Part of a small language model's weights.
Architecture: RMSNorm before each block, rotary positions, no biases in attention or MLP, tied embeddings.
Training: a variant of Muon for these matrices, 97M tokens, 8286 steps.
Each number is 128 + 24 x the weight over the matrix's rms, rounded and kept within 0 to 255. Layers, rows and columns count from 0.

# layer 6 MLP up, 320x128, rms 0.0767, rows 77-83, columns 0-63
[[133 131 107 116 111 138 165  60 112 156  93 124 146 120 111 133 142 150  84 194 115  96 136 140 162 130 146 107 165 106 132  87 110 120 119 110 113 162 104  99 102 108 127 146 121 103  95 125 102 101 123  89 152 145  98 138  96 124  66 108 126 103 115 164]
 [144 119 118 109 132 137 143 117 182 119 128  79 118 111 164 156 116 137 145 157 136 138  88  98 118 111 187 142 107 104 138 132  93  93 101 154 134 189 157 127  87 166 129 152 100 153 123 143 162  88  91 119  98 150 162 130  77 119  97 130  95 186 161 123]
 [138 102 132 127 145 100 153 206 136 128 124 140 110 109  68 135 121 114 132 121 130 126 102 149  94 110 173 118 119  99 125 157 137 162  74 126 125  84  81 125 150  83 114 124 123 148 133 108 125 141 164 108 112 130 125 130 151 153 152 210 128 146 127  85]
 [130 120 110 119 129 113 138 135 125 169 108 118 150 175 150 122 150 101 151 130  84 148  74 138 118 151 139  77 145 108 133 113 114 108 111 115 132  67 112 172  75 132 106 123 163 105 137 111 110 146 120 141 114 119  97 150 125  97 129  85 135 171 156 109]
 [ 76 120 134 158 114 154 160 127 125 179 130  99 107 155 127 119 115 147 123 143 107  87 172 171  97 140 145 143 106 140 142 136 144  98  95  92 163  99  84 125 125  78 131  91  89 159  74 153  93 103 137 120 140 153 137 136 164  96 123  83 129 153 119 145]
 [141 166 127 145 115 137 131 167 115 149  90 124 114 168 113 121 105 115 145 150 113  99 132  94 123 138 108  94 149 100  77 112 125 100 156 129 140 115 135 122 169 105 128  79 146 117 123  79 120 119 119 100  92 106 104  96 135 161 133 126 166 146 125 124]
 [146 156 126 142 161 128  99 128  80 143 118  98 136 134 141 143 153 125 143 137 124 169 139 128 152 119 141 137 121  92 123 144 161 129 132 174 110 132 111 138 156 112 145 133 137 147 143 120 127 120  99 148 167 137 155 100 146 142  86 138 139 164 113 122]]
# layer 6 MLP down (transposed), 320x128, rms 0.0733, rows 77-83, columns 0-63
[[102 112 129  89 108 146 139 147 114  97 177 134 150 114 178 116 141 115 171 102 153 142  94 111 117 140 154 128 139 105  99 125 144 103 111 118 115  89 127 143 147 142 120  97 142 138 122 120 114 127 124 157 163 159 136 129 161 118 170  71 123 129 120 114]
 [130 114 139 195 105 129 154 153 124 128 130 130 124 126 123 101 114 133  98 119  79 118 147 158 119 127 140 138 120 174 129 132 131 169 166 170  71 125 109 127 138 104 176 117 112 111 168 120 123 107 152 147  96 117 106 154 143 104 140 135 141 124 186 112]
 [170 120 111 169 121 146 142 135 135 113 155 122 210 151 164  79 102 119 131 164 169 147 163 129 123 126 103  94 118  84 147 115 157 121 108  84  90 145 140 156 163 127 152 130  99 139 161 105 135 113 134 149 127 183 170 122 162 125 107 154  78 136  87  75]
 [140 145  82 104 150 157 173 120 155 130 163 142  98 107 128  93 128 129 129 141 108 125 128 139 102 123 141 146  84 161 131 117 165 132 155 167  95 126 104 133  85 135 149 138 126 122 120 149 136 126 191 141  93 132 141 147 140 123 118 102  92  96 162 145]
 [154 138 108 147 159 156 136 144 134  73  90 106 159 151 137 139 129 138 130 131 149  98  83 119 113 114 120  94 137 112 111 163 116  94 153  90 133  97 160 126 119 104 116 120 130 167 167 129 162 107 121 125 142 105  71  88 142 136 154 114 143 157 116 128]
 [128 129 121 144 146 143  85 127 131 109 141 140 130 108 172 147 133 100 108 110 168 157 116  85 144  97 116 135 160 127 140  90 127 182 102 122  92 129 162  90 112 139 151 102  93  80  86 123 152 151 149 108  88 175 127 136 155 102  93 162 168 180 160 116]
 [127 144 104 134 121 154 173 135 138  99 122 151 116 138 132  90 121 143 133 103 149  95 139 135 133 109 115 129 112 107 124 143 107 116 105 107 140 100 151 110 184 139 153  96 140 134 114 146 103  87 132 140 136 102  93 144 156 108 152 147 140 120 143 130]]
# layer 6 MLP gate, 320x128, rms 0.0749, rows 78-84, columns 0-63
[[141 183 137 109 132 157  81 171 111 126 162  98 146 150  73 123 102 133 176 117  78 114 129  73 132  93 154 103 114 142 140 123 123 162  72 146 170 132 177 108  99 132 132 106 126 113 110 156 144 128 108 139  77 135 114 122 112 192 143 150 119 119 113 125]
 [118 105 146 123 114 195 130 103  72 123 139 180 147  81 124 109 132 119 173 138 131 102 121 108 152 184 103 110 118 140 176 127 144  75 161 125 163  78 149 143 135 102 140 177 124 112 119 149 138 137 110 154 105 145 146 129 112  89 109  90 112 149  67 156]
 [115 118 140 112 167 127 130 136  75 104  99 169 128 117  82 140  87  88 116 138 140 117 172 111 124 120 121 130 124 124 104 122 126  88  97 107 164 155 147 154 132 152 108 142 117 169 142 124 113 121 161  93 118 122 129 149 118 139 121 132 111  96 106 124]
 [168 109 131 114 101 122 111 132 111 118 134 113 156 117  79 133 119 116 164 176 133 147 144 122 108 113 141 125 159 110 132  58 103 130 125 130 135 143 153 191 132 103 162  87 130 132 150 142 105 123 129 118 118 127  93 138 134  75 101 150 149 117 134 127]
 [177 114 138 123 168 148 148 122 116 126 101 168 104 119 130 149 132 184 150 160 154 163 135 104 184 117 136 135 128 144  98  74 128 125 148 140 158 143 143 130 181 108 110 141 129 142 140  86 132 138 115  77  91 176 127 109 175 148 122 118  83 162 127 127]
 [174 150 117  98 129 162 119 118 135  96 122  78 132 116 118 134 126 142 110 133 172 142 118  97 136 138 133 117 111 120 154 151 159 130 108 140  98  96 146 131 169 118 119  87 157 154 159 120 125 143 140 105  97 128 115 131 149  97 165 119  92 166 145 107]
 [142  72 161 137 177 143 116 104 149  94 139 113 132 124 127 184 167 172  88 135 124 155 117 132 129 143 137 118 117 121 121 132 122 117 125 124  71 156 152 118 137 119 116 116 131 100 131  82 171 171 172 173 147 133 178 158  76 137 173 139  80 119 123 155]]